{
  "norm": "rmsnorm",
  "norm_eps": 1e-06,
  "positions": "rope",
  "rope_base": 10000.0,
  "rope_fraction": 1.0,
  "bias": "none",
  "tie_embeddings": true,
  "init_std_qkv": 0.0464,
  "optimizer": "muon_variant",
  "lr": 0.00911,
  "beta1": 0.95,
  "weight_decay": 0.031,
  "warmup_steps": 200,
  "seq_len": 512
}
Each number is 128 + 24 x the weight over the matrix's rms, rounded and kept within 0 to 255. Layers, rows and columns count from 0. Numbers have three digits each.

# gate: layer 5 MLP gate, 512x128, rms 0.223, rows 108-142, columns 0-127
# up: layer 5 MLP up, 512x128, rms 0.226, rows 108-142, columns 0-127
# down: layer 5 MLP down (transposed), 512x128, rms 0.107, rows 108-142, columns 0-127
gate108:138129129133152105140123142156125134120127113107127149168111103112141113111123146106126109096117131168141138138138117137114154087103130135147083134151081151128102186116122181098126129140171134137174147147114165098140131154104112099175163145106168100135119127110099145148118112134108083117131199103127165171149113108119133142159130131119116103145096137129155164168157104123143153161099
up108:133130126122121140141142171109095152113113136195112132092120067126105160120163099069120080127144102104134145130095129081095117118116126141119137073141134154107089135131115131121087149092150125089146130103103095114147151129127130140098196136131128101165124138132141067088136139059124102150102161135165120174135127111156172154127124124079096125105132133133106115113147085148121107135141
down108:174129152168105134147142090134119172110139138113124123158135134147098135122172132161129166107149125115145114126148120187160092104110110147099191141132135128132105095111140121132125156127140094150125121087089155090118129137150105105126152131144171133124136129080090124089120117117059124133130142085095192165114174152148111146145075139165102113161115144157093162152121088100134118132136
gate109:147074144126181149142147132170131133142136120135139107163153097117132102126064145108122106147148176109128177137133139201136112126131134126136095131107119156116137111123096162144099126150124178131092105131115113088142141141117122085142099143141115106118165135129092140152170124088112137165088099145178112140173139115194129135124102129142148144127159133155154119129120149137138143178142
up109:122130100137098182154115120163084125087105091090141100131106148135134101140102170103118094149190183112152096139088150158140143099109141156133110134147140190123125089073063147123113113078158137123108078112128126133115140140133077109142093136109156127105169152132137118166154122130096130097156127093133123148131143117119120134175108115135174118168150178164156129108114122143102143121132
down109:185093135133106161130138131149158125105090087126158163101114106123118140099125119115096129154150142116164084137163148158121108065151171108133120089130117096123146111105091145127137086126103113172138126112116149099125133139143094114085117118133144106095165118083141128141191137094128155167109130131094127122155166105151076124142168143118149152129165121151129082092075137121108185141125
gate110:104115124157155092122113111102122111138120125115105112115131184128155154110141156147150167160098122114123156103165130057145107153107115069176128140114128122121114139137163127136128148116109165130189123123134161135080077112127147187148107127172137160101093154149135074158166115123111191110143140091125147156092160139132112159190124119064093105123142147127137099087106115104160087130113
up110:143117103152085115133152119156124091122109123168139072145087062083127116102149148155104095059162086109114160144129156125157084070115132111081089129160141138130126104109100151126126137109141137130071135126120105136167143178173078071134151154094116163142131120109129127108131154129150091119130186138114107104153079108121143160097157112156173129177060136126150127151131183174128123117172
down110:167148140134076139137121144107135095128130182147155120133136075128108122095111075163098115129138122138141138130105137103120102098130158143045129098166140151143137113105119143193113119181141108142127143097099079112132112131154139100124098138108103105086187135107154119100061128133140100129109137167166133062169133110105130162083143143121149137173116144133152138121111131129124149101155
gate111:121096170107145121104096082122160138143141130127094136106109142137091127174174133138126109176112153136142178109149129128138097134183152096139095130076117120145114169126104155129122143119116092138121121148108118121107146155153140115117116136099126114150106152136117137105112115153157127092145138147111141155141121161125094134126155160105179126115115142124128162113137125123163125097151
up111:144106121112101136148116163143145120133182154115183148122109092151112110120136145128131091129161112142103107098156150126099142156082105124159134176194120120110184126123160123131126119157122106137138150134120106136162181130136114144143136119183128132100160090160151135151168134128125124098118098085160175125136171119136144135128113127098144123136100137107143129119081149164117103112106
down111:156088132136110124125119123114146120155139141154186112124123132154103139137132104161121141127125147108138084157140114129138144172134115110118135109140124151156110083166139176138102128156140120102151126146149141131158120134142080156118169116130132112100120150142142114104104137073133128158089107106130097107110155161106133106148176112089128159103130114113107114161166116144086106079100
gate112:151159127086164122109101130109121131118090152111062146140154130161117060126209140101140100118138107119125129098106149166140128082124144075130135151093116104133102122128140130128126142114172168154095164091108149111116165128166106124122138152116134120188149162125131135121133174136099119122145192154164173116122108131116151134144140117141132170087114100117129089142158091129086149123118
up112:138124092116092084143150140118129134141117128106143138164164130102073101141101138122153095110145167094096144132099123138154154130109132144100168110116137133187127078129151148135144110094116117146104180139164101090109135085103113088108144107160156088180137152114125143144119142128093113084158136155103136142105114139166176114097131110081155178070128106193122114157104119188058130122153
down112:147136087135128104099106178174132151126130112067122133137131133145137120152161127101143148127132135119125107135117124096139110053089194111118145152096108106129096134102124115126117143156105168187166167110149122103113056073147105172081127099100145122144121168131114163137093155145121155171148145177114086145129170154139189134175158141132136151096117081150128124138122115180090137111132
gate113:109126125144107096139142125131132103141106103124093131129122136129121125136123100127139154110128109160099118082139075082124091136159106098135136104118179137143145125121109131081125094147158085138135134111116120097109116156136120136130121128126094106101106112146131157142117117182159072126100136142146124094140143135133127131127160135148145104118090175129116140155116132166110116135173
up113:134120105152109095132106143098116161135127111130145116134135131101125092098098122124165104102136121113118135118148092104101140133200143126155128105140161123136104131148110107140112122169180117138135085132132124087123088121141163119126111132162116110118077102081109141172158106155122090135154148148136156106148094161110107119108153119122129105134145112129140166107134181122144157109112
down113:092149124144121149140116134131145142131148140135115107168120104128137128088127151129125118117121129140123146097169120159115096150120156136168148126143109105111171159152132150141176132153167150129137121119146137115102118131122113168147155126176112112125164151130097117103159112110167130161105150174088128118118145117158128127086142089109112148132134124141119120117158178134160133121089
gate114:154083151102078102119119128164136115174123133108107168081142126158136139145117150093107132119112131136091103097143090131107129121146119117113085115104129127151128107147098147127136127098138138132114145107138121152102096153133107108165091067109131208113140115142139157121124162183127121114111126144118137134087123133133169128150147137164144133128095142097084146162105127106143099113171
up114:142081114122138106148140124139173129132141187101176148145149104116146128089133156075111152138116102136131092110100108159152151120114153168109138117116143115123116065151107158112124133124126139109102155118143066164124097093139151106140104132141158142109168109151129168146145161109128149136134132112065158135102104157092073135102093137112122095099133150110157152092163117135149147157139
down114:131112104168156127143115135148101110127163153108144095152161077147109117130147108101161110122116122131135124115113120110138180136123114095158139123168099186080118126153113103133162157130146140130156087130166159121159147136089143150153094121166167133135146120116103153143144159153151126150152169147134125114137113149177093135079134107140083155100127112092135120106144130079160134102081
gate115:149129127147101170104106129093123128090150124138110135123144119136133089113113118126121105149142109119125141127126109163119182099148085114118105172121069156144132151167098135093124124144060136127136110095108116181126095162122138151155120158120182140074126122129127100094121151128149132124155094092111127144109143134122133112136118103119097117127136128149163103109135121138095149106145
up115:118121121084082136138139168157089143155104119096132111139125160131157153130114148141108130113140130156148115106148140124145106187098120132151103097114155117115114109113105112144121165132136120122106146133140139086158164126135136111117156099111094140159165124120143117137134077094114115145104156120125124136138093132148176137122156106096135142133157146116112140117160129132135131140103
down115:128132091124095126141126139174142127129136140086120126142144145096136146123125119165152113151182139139132089119127103127103132151121140119117139105136141113147152137144125133116136201132095152090088117131117124100103118125123148082155154134141150118162110161157168131164125113135144093144149142095116124106098083113110166096135157099125134139141144126160134111145120180113143144076105
gate116:118085133107163128127107144103104108159160131185110119114128139108104136165128139081096091141144131125105170144138092096149098154109106091121096142109145182123112152126113125107141104112106150103128109093149140102147142127117160133143170143142143149168126119115117139081111133091144093162083151125125103142139128147101094105132137158156108123128078132132124131132142120168157076116155
up116:133172080157122125143091128095170156116130113133099103131142153120126134144132155115116062130123147078161115166112113090138147091109116122123115138136170127135141184150107132146162140100120118107210103140118137088132119140120125121153096147122139110150113144121121136114144071110111112126093133157115110147143189142137104150111136096111159159152119138154136095132124120139168130132130
down116:107145124154122093136110117113155120116120091117175144137140139172138147129092126138089122164112137131117103154067134112160162176095117081132162134144131143105127114124112131110143121128113127150153109136133141094168166110141128152123155165108086138205156152134144155111111132117129135137115116128140138113117107174142115091147148139114104147116111162097122134147151148195101114117136
gate117:143083150122127118140131138142101187143139144124150134082141115116129155172127142107099144130099120152148171136145125139131106149102071147095075116132132119109156112158109141129136115119134071118138147183145147155113127096161132125142216134129161138120118102120101115127160103129100088120115097094117148106118132148145115147105120113152171166163095138069111130107084170164158123124135
up117:090086161131098082112141118125179170119114150116131135140174139139166105092176135157142128135100138126085076137123150121131139110123132120124107126120116133098169143136126121107151185125142099132115141128095107142169161134155109131088088128123068129144135086146162090090160164100136110139146101150123089159123095082139158175146112170111122109141132113084169099117128115091153134129101
down117:127150129083142103149117097130128154167154100066163128148142125138128162121121140141096104101165121134115074117126163110141121115134115132097108114113118110117093127148104096162119158095143102155106115170091145118142165175130140149119118129144118192116099077131121123135085162128145146098130125078148079144116154158135145127149103146145149135110112141154152114097049116065110178120113
gate118:149094118141143187168145112119092155141148155121108148150135130198083158138102134125106169120140124150134145142102098105111098131143131151146093129116118105129158137109137126094132147130102141112158145140139131080116112092142098140097139089110103155163093116091139078092122149098166143122122135135175107118135123149132117145121123126162164169127161122088129127104150076162136096131113
up118:125141113180115121111113140129166122125108106093155131147114132095117112135128135145137101098148113139113120145154135153140136147107155138138145150120108130133120126165155104104117121166160143148122149108097066210118132191104138123136122147135122141120154119139123127158116136154080121152151061120131127135125136121153146156120139121124145128137059104143110147176077159099139147106173
down118:111120091127118114091122106107150120148084108149157143149111096113116152120128147113138123174112089122147121130113099158133163139103148106133144111094150173156154095162136129112115138138169136132120148120145121121111113165106098094180114168121120132129112125153104119114132113148103111173117146107149140093140140137168118136127145106098093163132130138120109070182128136130054124135125
gate119:132161128174132143120151153158061135133118165134101121173105110174140120081115111132103130129154097150109117143081160136140129105152127137121160098080134155163154091143094080105119150133148109096136154136133091143118148134145107083123107178136148118139121116107130145147140165101110156128117099069119133124168123114170128156123108124125122128147175125148141130165115159158080137164134
up119:104133090141146125112100074150106064111161138110120122117117136126163098129114108128116139124095127153137132120136125174138157134076119129102149130123145092144138136139117138145128157120107139126131135167174155106168126110144152148087135167099101112170123156097136141185102118119159149126134175156103146123123091112109131121105143111165149128143177085085168123116115122098099131149167
down119:112160111141179123132124124147081123141139183117087149154111128126119142105145108094151099133141095124099124110100125175108139128156095153187170112088165136136142094149140120136153176103116137110145121107128167152107137157129107109111131160131140154137147143115164120155154114140172142127123103106136152139108113097155128176112131106196142138115149109123153145130118140113153175189145
gate120:069139066168142199139131142085153100118170110096114102161121133140109150090160170098176160097149174086170142123145125160112139092125130111107124133094102113181171066151152108128165079148161115114143154154132138141116139114122134118130132144158137118121081126101127133156123135089129130138137119121157141142108171105117132196138144114130148144134106128171086163135127107128103089153152
up120:102156128103107146109125115131118140187132146107075111116117077114056149091140110071146092138178143128143094124163164165074087118129112164124121131099116121100133123123095120097112089161152155124132147120130123161127084096118141119135118163133170126116118094106144113155113107073133174155119114083127136164118157169119113149097156175091133129134107161152080108143172072151112091143162
down120:140121092092089089112118144109095101145133155157100110077122106125112153140104081112139155131164131128105146135172173168096151114122156112114109117131052115111105100135091141139118119114139093098163141193152124120126095133154165101100092116142131076166124102116100111127120116110124157089143118098124082192123162149126137158146150142125112100119091134143130168158088144106136119109116
gate121:151125123195157147110126135138141123132140158136090152164124111201140144131116111106134168126114102137114101161145110126166114136106095133142108091102140138133112134150166111111152230144139146122131115128128140112142125118149113112138119168139164154148177073106172101145132091118120157100130113117083168098132118133112102119076114113143136141109155116144209137185135084103172092112155
up121:148124155125149160132130127155117065112150206105155143132135089119135169098114149146145156102139127129118096092079157114134165180102096142178146110095146147164148150161165128098107178158130122120132161124128151153145153179129141123148142138144128130139129122108127150138157159144110168124138119086120141111128119152166163170112126110112099127144108151179128149097131142156147121130096
down121:137156133177128168138129138154123123132112115114133119140168154148161112126122137167132122137167135102165142169109127113112111093121071123146068102167157124131143124118100143068121142137116124188115118120128107167140121122131127150086113127110172164136175108110101098117110151094131127115138152116132137177116104108152149080134123165120121163133139108092142115118118158155106176097175
gate122:124095119101119124145122124106089108140106148116151186121131118106136113142118090110150153138142120101138145112183118199100172140120119145104102204145130188132142095094155151129116087106125110101145146134154079089124145110112111125122136114148086111147071116114133142122155092133139127136182151149122118141143106112064127128106158095128166077148132147179114115134117129167109140111116
up122:096125175148081110144193125173129130114170133143108101117148134138176141115097130108124109159116152125131148123160082117101126093153126129090094176149137149163151119117139159195141119131058147097168155099177127095103116085130138111124102094125121114069143141095171160130137099124139131104136140144120129136165110162102126146124103106137112107127067123122123102081147139089109121137104
down122:101160129163136111104118166164093105111140119142153169092088122156120150164153122114123143168135128081183162109093148126141102152104154125131153138110133149117162142096131176141172096165187102140147143154098121141128137134139134142141091117110118081128167142145142116107141123138195140137164098138121142113173110115098136128064161107119147098163129140162114109107178148068122092136115
gate123:112137160137111117092156114166136152127136139121122116107090092138124132134119159126144120137106128160144156105114094119128112133127147129128108162122108140120095150136152113157082122052115099150099095114138107129106110140139113103101157150102148119141157125131132146101151069157104113124090110114098132109116134120095129142073133145134142120120190097145126128132204095143099154140091
up123:153129107106098105116137147137156122126142133157101137150126133125126150139117110093145156124133116101101131123125165128107108137185082133110122165146157129159129100121100169100145158130126140135157140127146102156114117133154128132171101088139111111136116107123143113124104186164149143125123127108144119157087106137146157097157153163130124128113083131118114140162113191113130099108161
down123:102118110128166105134146163150120113147134134127112165156167114119129143128130148105090124136129116140133130132150136156086118118122108133085091110163152113094152125124138151084158170133113163098116118133145104126085188133099097103151137126122102148136073119133151116122112117109119128146105135129147076129126124116155104104084097145118167097152104144107124132166142126099133140142150
gate124:104121159142154113139146136134120143115158139116086166117151132119109096163144133122111149129117172108135156153140107099175131145096097103146042146121137123123096141160196137183116114142124145147090138139106118119088114112166121141167104137136110145117116140118119108114110096150115134171132131131144158105154083125149132144158146139176121135146096090127119135114141134090139138137109
up124:137122089123129131172154132126144120135136105115151148138134117126188099135134146164120127127117180149117145123167105135187155110115150144165091130171115141136172119118166142119125133136086130107130139143144122142056153143127102155116143119157149176135089123147119171141105149121103136145126119154091092104092127132123132116110126142189100108127116116097147110102129159141146117133142
down124:107135100154136126136144157075117155160110119175125116104171104116072145129113148144122148124129200087136130135107169151123118143134115101107097144111159173120107150134150133106140159167127096144126116155141133119159130140090150141140109094113117113089084127102172162135143127162108107102116144166107115144112164144131120138169106167114109100115121156106140112130118114155097116176108
gate125:078150103108173146111071121152155087156175118132156154151155134146101056145111087120168151158151113132122144110115074133154113123181150072148152158095106137155128136177110127135118158107153125100136103117108149128133121138080141152140102121159146112112157103145138126138126127130129164111138147126144105156138126135166117156194153127171078144176146124111150154142118113129151118134154
up125:122149122135129114129119144087102126132097165100146144104128110101117208084138173109111102179139127129135165153146124087186081095109084133120123121152137130124152108178128128115112102159175177144113119125097114104113170131119094151107142131109131130127133097214129096127108109120097116139112175136162115154108136157099165124112119130130116095167157125124097109126094131132145133122141
down125:152114147117156162120152132152107148151145105124146153194133129103158176096126130139181167101084146135082126133159111166156137111133086107115111127159162137133107136131110142134109137132077150145128137155092159146153104155103154116144106098133161124141148130144177174158132162135111094140183152085101139153119136142090128135139146127117167151150161146115158093156128177136143138111095
gate126:131096138161157157128152110111150131114081157111158127123114118119122130135170176111125099136111113094132132097152122146088160087082144133148139159069148135111109159143111179123122122083106122159107109112123112110136184102105087102114212128153104142062131114118136156128134123155148150114144143136099176095113136135139079119136130132156173108181129084126177137106124150158095094159128
up126:131130145118107172107135101122080141167098099107137121117097131133103138140166129170128135130068075115112112113136147163091149081122104131132162149138123119117109075104120164128162126133132133132082089155131089128121133154103084073094121108089080110141126118160118129094130133147131153073081065127132145058098111163159125099120123143095139127157140103108129156125122152105100130157126
down126:129194134150092142101108125165147118165115180141126087136100148148093104143187085145151140088094120145148136122114157116150144123128126144158161128141118071138120125116134186122151141124119137120122103109101134115113112134159098111100131176101115123091134109122120142063126088168133190120116078158105088117091128151124139155126163110150159154139106120109125168113104107101123164144139
gate127:095135115090197152105121170096075124135133124162107164112141104126144078124130145120153136135168165124187102107159137136174107129116116152164129112136111124134087116140140130135109147140081124132160121137088164096150080174116144120133111137153090111130107087145109152154143131147152140131105108121092119175087112158170173117163124097112167155134095111157125099136125141117129129124136
up127:107121086111103160149141118139153119110057110117133140135110141133100143141102115103151139113133106166167162141148128108101095169071148151156155107070136082123135099089147085141121136139140146131159180142125159126106128136133151136138133134099101088111117126166144181098111117115125161100110126117189126130151127178122135115123117030118137111120117135081127078167090134127132114121172
down127:118118149106119134150092178184175111147120039083138140157102157122165160153108138131132123140169117113137153096137122130098130157120127080136136120126166111138090169090123132111106150110094156134123137139138145116112145107137115107066173154106117128086173162129116135128135141181145098131145158109132137155135101127113128156142143063090139131127106176132147151141135122188181114140121
gate128:083127144145124153119129132104074114097139174144112149143122121121154096098125108122121166110100101102149142111145107113129153130121156121146126138136167090120166150112123102111083157093176120052163088115114112131122150096128152108088114124133124153134123146128106159093128132134136161073135126191122105167148158107129137094120097129103073120123136125125136158136120108151107110129098
up128:171117122129124127156121127103168126160094100138098153110129089122107155145118136117109119108152134091129156141117151144088145173142116129118134161139155165120130119125105136160132096179126108169151160091140137097135133149129162127138124133158100082123119120140098143154112112169132110150148105095104194101127143148173130137158138146098153158150154113145103126141151114096136120151161
down128:149130115132154128125132121147136132160132098127123114099085143152159132181162113163137121144116132151129120119145103157108126120133130097124115086115135162167108116153143150124104157145137147113103146139161141095130103123116125103147133107109136175134124133132161116090172127137117104092110137099156145130103112133102145152089194127141136093115141141130106093119133158079144119096100
gate129:152149141108147161135132141152155125135067109150183136131120161124181147106185155137132152141099132167148139105157175093144145118126130112124124149140130144160131087120083148122127165157142111158148134131159113147122119137130114121147134109089102150093155173139130135147169127164144149112108138136082146166111103150121112154171149118123108104142104157121158116132137094183068097192120
up129:099140108139139093163138148147148140148070137148156100095082167133121092127100110083089183121146109104126110100139129106121114095148147148140137072106117119163141147088174117108138153104141080132122157190116161070148162139197106084149124140130105146148118140121155126113157154135142125061130114117125136124132073160171126104159099089120126123138122150157106102139148107139111183111128
down129:140161129135098139137117075155156146138145123142152101107097170135125082117121120119122102089107177137128133115162137118089130185129154123170110103136119119125157132134150110083125123127157066123121177104110111061105100106103156110148085131105165104132128097173144124092157129119110188112099105150081121102164138124079135151142115132195105121130139104145132127099171085153114094132181
gate130:107089146162137104093086139164165167144112141107093138108083122100167095125129128145130125118131136128140123120147117104152155103140119097139162140133147177107136163176096082124126137145141128122131110165131106151179148134142130120186121106073090151102127146167121193141153083074156141108099163138165161143119129147105118116137085137160155119110156153123110091118087138143130116156142
up130:083089153174076131127123125154122161187130157142128118151108121153115124101125135122144088136146124161148130167111138163085107154136105121163130141101111104139180153166153110104144125147157091122070130150107101111128117143115135160127129128135159193152156105110130138137110124145138130169173145122148128076105107107160100131152141094107118094116155114159141119082086122179135131143181
down130:137122116149104110090142097132132110103145118107146102135133113092159148095134093145130104119091120178149127172089121189124108116096127104130165123134127138121131173131107114153123123124099211137096085137137111168125096127128142121126092118129095149141159108112092139178120132122131118191151125157165105163103133143082125148103167117126089142132168110139142154152113176151082110143126
gate131:168195161108114148156154132126150159115118137124156129113110132122176130114110192143133105189139146135174114075185151116127163086109114141121171133124123119152169135137137099135063165125104142062163117130171158154138147123128109121168096125157067132113103120093146140118139125135115153115144152138116166106099116124120143187090133139112130155111123141101147095149128154112124105170137
up131:164148085124147137088126108093133136137119154128153141123125159129124100098146141127077121185104077123111137114151138123154155130119110119128167083094105117149161134142174135126164180148101129143147148146105139129112105136123169179119124140116130100107139185102137136105131147150127134166104117131134145122101123111109147118123104143101133140112102108109080103162109130139179146177166
down131:133105092117156115094104099107101080144168103172163145167122134120136127106128121149102166105151101099091118148113125141155133165085143154138128093154119141074117147107116150110125115142173167128098115134115099135102125116116127114130153135126153125120112110178143134104130106117118138141107104149151086116152153110141102105135136132124127071159165136138085118144098146123132159111153
gate132:119148133145191138093131113118151150096132099192157168142169164107138134130112109124096103152114106152126090207091152141137173152152146111115116122155165138144139101123135136140140155153110095138143101094131136147083127105126092165112145065152113131141108096123135124178148113120134169113106124144132142093124113158116098173102146092124113101114131127129114080118141141152144120106161
up132:168107074112097125095133084116109184142127089120146149157119109133104112131102133100116122134081135195123111096170115110076131138097128138137149095107153120138124157150138138113136153144128114119119135157150139171105171128171101138155138154119109074140145150062090152100109114140161128109160134131093180113127135118136087117142102150119131103128121102154098112077156133113148138154133
down132:157131176153107134163116122149129138102110167125105152098122131115119119139138132099141093123164177138153153131120105087131139126092126139118089152149118123134111139202142180128142119150116128139094163082115149145148166120145098140128116137116078101180092142082122150145127116097120128181088144110115084131114152149094138116157107126118128109115146135130165070147150068130098130133122
gate133:133141146106132131129154120137123110171163132118102104137112099118145115098147111114115145115108119130141127161128133117063142150103125098161164124132115144177115157138111103107092120139144099106139101135150119116137124153080130091112151149159142124116124131127112078114129122113142134135157134157118127152131149127160129118163125127096140127094147106115132118128116154109085126139109
up133:121158143151118134149125115106113080121104125131169120129123152083120158149091153133101115129114121127126133089113137125152138112139148142084111182183150136057127115133099140158119105108137148133206114149147127138102098102142127119123123126140161130123120142114131146123108109145142138141122098132115129147126147132127096116127156123141160119120131107165144141135127126128149135153126
down133:102099105111135134116130131121121164133108127095073135121117120133138130143143107135135127116152128113145124125135098141097110111140097140092098090081105118147122139128149140123115170126112121149093130140119133112144140151148146133138153135127124145165117143121111101161132100114122119108131140141139117140129106115126155137112124109157129130122135122136140145165131143122099112100107
gate134:130122132144099129082120106147161095155150140109102155120136133143117096112083109125108097145085120143122150162107095122112113092148141130105137102153116144180131096150139156139152135119086090146090124112121137127118175141147147137135175129112119150177076131178154121124126122150166144091100077155110181137124168121144128139160129147119111129134126136090184136141137088117138149156115
up134:174079120161136103157133136085132131158092127159169113095207130108168112103128125163122141131120116150136153105090103103126122124113162118133126162107125120105159146113168178147161116115169109141131144115102100130117114117101162140113133095127153061144110109142096163142151165117107117089112122178140140132133115138117111118114131071124170114152111140133131155160120157097148156174130
down134:154159096164103109123117138124140127131100141131102111118082114143166128122116111124119116136168144122116095110121100143086133159143149104119126139106106129112128134079162163105186152164171151107111116106137117124110177114098093087150104117125088112118141086109141085154115191133163128113140147136175087132174151112120115108154125133127103133109122098124133125162127172146177117132133
gate135:128157143129173131150100170106108103101142086087125183113103114117139155122113172108161138109128177128169168152102133110104127108091111117127110145138104123118136087161133123129157157099129128114115132151124160138135114153133149100095150107119144151139078120098115133128135165167202104106153132134171137110129146129134080148123139153158147113134143094127127186122119142140096104151148
up135:127144138167116140101135140092125147123135121129182147157142139142109135106112150063105116098175133175142152107136144136157140135145123162111138100141138129130098123105128128127166093165103098125129114157134094136128135159141124128140101117102108133085137129122183134152112103106119083111132078119117132104106118142121136114103134111124115092136122200124127129159182112128151123164146
down135:101129128148133131118129146170115148150145116178149126165100108131199145141153121107150152115157171089141168117165151119141147197140117174143125127102154119140148134125108178117130154162126120111104152110128116157082129136144125092133111135112135131119120147139140145141119101166092113128109113122108133099088149133105177140137121110121104108129078122108123130124166095131117108111105
gate136:135159115098148147097076121142103151092116125150164144118118120125141090109154141164150123090131157107140170145134099125097126152137110133142117145127112131151119152101117094135150127137095139098102118148130153132128136119107105130159124112120168122147094084138150133112147105123138142147123122151189127095094124215106134129126135139142124123083165126111110148126121104155140134095122
up136:121122144174143118148148130109106123148137146110133125126135132128129112152106072103106142147086125129126116125112114148133119116092159150132101120122139159124126108115104160106100138166138109158120154081159132122135136129142147148103129110075089129143133132134110137129114140123117121107144140114094106156142143093164103166111118139094135115089103140106145093155157121121142121096137
down136:122102139094127111113143176132136135087128119115132150155165116097148106151158140166149117138140089153116123131137132131114156120156143084093109151114116131130172140121161117125142158107118148097121123122123125118112135090125102130135099144129128156167078085114100124140136116131162137142130135088140131101111125152136142116164111137128114131139130119131145129105153135098156133117130
gate137:136109111109114201107146094158138114139122132107157197126168117130154140123095181118094126101095099117134105106141110079117122117141150132182089125051144140107121189126127125132110095171129125103145156137077116121122119088150118111092151133107119102100095151150129112137131116131106159127129132068165151117093124125174150105090120112132123144134137138127107090125099151131143151152113
up137:149120192178125120125111174123125130100153125122088112121121130113108119099139151161096091128170130097142144123114132146105106151117131106097160175151138136101115078126156150145152108127148140115102085103175130127145154147083133140147138108137110129103128091116106116103135098153112140127084127127154162100116084112125107138156128102120110123136118141101104131134158114109156121122180
down137:169153140090140132145111151107108082123130198114094133123120122146108147143161139095176126125143171129147156068131103131113140111141141134118122138112140119138150084150145158115110145149140099156128121172116101123086126139085168126134158129139123121172103089095092115161157136135118147124124130166111133138107123136115136186136144108078136118123158112105137097087113136127134115122129
gate138:133145020149154137118144138187154117122152119120090085138150119155124154130098174156147097090119109114093139089115114120118163136124130131115133113133082128150158122133101116137096153126135141156164119118107131107138140128106117159111160129113119128118122129133111141141154124142145062103142141099106138145077126154102130132134129126155168150132118150111117145125148084128122149125089
up138:111160119143115129131111117137095129140124122154122160125200103155123136126133163096147154097143130127126115085130112120136171131154095132157125142152115115146136150163102108182186141102170077172126090103107155130151133134118138104111182114157164143087147129098127140117120084136147121136135136091140126088121111151137116118114118125131160109121113127142120095124163104122095122081115
down138:101140116117143112088135118134157141092171106139102104122093132146105113093123189158118140150191165127109150099143143164107148124081147121147152119157118161143123136153139125194147141124110097170122113103098085098100084132103092177125123116116167144103092214119144141121125147115152101128145102144130096117144135127063103105154131119116103152105114153099124156116105119140148115151094
gate139:095135138133147186140112119149131131119174168079165137122123137153128173085173116157172117085147124113127105056138095130134127086116097103096139147149144128146095109159121154120143162133139121090181156075142167123139133181143146181089151134114167165118150106123132123117140142145138148161100119124140157127137120118134123163095129135129149162136130138132162120144128101092117127136131
up139:142098108130119117147090152117096099157112081116105123122147155111123122118105139126087083136124137162129142102116124174104167155114109127137105136130086087098144126115155069129118147141153135130138113199146113156135103104165118134139143136132124053124152124140116144127153117078067098114152170149146125107119120141153124137143094130106103119171122113122128138097114097161088120108135
down139:176133136153146153158085142124078151102126136130128106131124167119179146174120167101117136126129118169104102115099144143112149121111157095118157126156171147109151131146159116087125118127129117131143088108112125117135143146193158165147104120149119127110182128138152114102158125136134116154101172151167135074153140157138097106082132104125099093129133122143121123099129159120106097147169
gate140:187082099119121084175123157156098142112093122154149129144148159127183144133118171144145176083122141144083175172130146175127139122136095078174142108147141156126121141115097113133100118098155151112083122103124122131159139087139129078109191097128158145167136145143128115148146146129114086151100150127151161165110131129112144151097151103152159124125094125121124118138136108123140096122122
up140:125168163138162142131133116159096101136090114113125128183132145102140144104091108054128089176068119140109140091087138092148134170086165106118135145113122115146116087131138165111117144177162109138110155119217131072155089119138108140139174109145137132115113122128170106113105115117150127144128110137116125094136134153157130167141108143096134131131162117136132138131107168133160142134164
down140:106115108111118128152124152102157119112154093114146120128130103092106118135148107152120119118163129136090155129149149159166148066142136131058093120119130163134132083120141126094104147134100147142172111128106085135173092144143121141155082148108134118133174144145169155104109100137125107144078090187148170125094129134117112113126124101144120105134173111101142174152101112149141064145120
gate141:137104099123115114108118127112102125110140115106121082149182137128128122143127102141084104138115151100125140140122125155092099108184104135107120111110163113191146098127121127149163092072150122143136150062182122119118150110154145135111168136113140123140152132121119161149181161157090134112075077116125111124135095113136140096103136118132116075139163091132151167135125129124110102119142
up141:132151081136143125150152107134145089175121174144120124140137132126143106141150122113102139075110141098111118163125101116113090098096113088130144164138095123120107133121153146150106163120112137100141159149110124128129147145117148122148136113133111148121155156125138145168119141115103122136107105194133116120125114126148114090118147133166136115080144129148155146074158163161094186115111
down141:129133152125121082125114124113144142148128108142152113165047123142122141131130103138119177131145122112138084120130132140124107103158116117161163114166134101136154112127115124126134129128084140093162136120123137142104114142138133123157139163087103103119105161093111144065096155072105063173151183118119128126147131124119140137134141096127157109076129132160119146139095153149160120105117
gate142:104115087109109127134137145144128150124130058145127129091080138153142174103126109098136131159109124106148152128119144136155129122168153135115170120130125123105143102151094101057106141121141139112129119122080122108087158133144144133130124119159128182163089147124124153121126150144109105144151117130088121098161148130123138114126140162146129145118175174158162117111126106126127139122126
up142:121110109161106112065120158124132099129113146109119122129104130105154140101097084111117181091129147141131119104106125133138112114138133145116132145075156154103101153165100126120128085127138128128123135109134112114118119161142097097102118131116106111089119100132117137123132129120114133124085116106144147155173129156113102142094131124106146131108106173124160133138141075143110171117139
down142:111138170114149081099160114108143129145133131132142124151138115092124091086125126109106132174112131133153140144122107148150093158117111120139106090126115080131125141123137114121147182134101143077112150136160120121107149092117116145143154160125124135138116127121128126133108099129144144144134127124096126088160141141095133120149109130140108155137109059118109118138126194151142096124138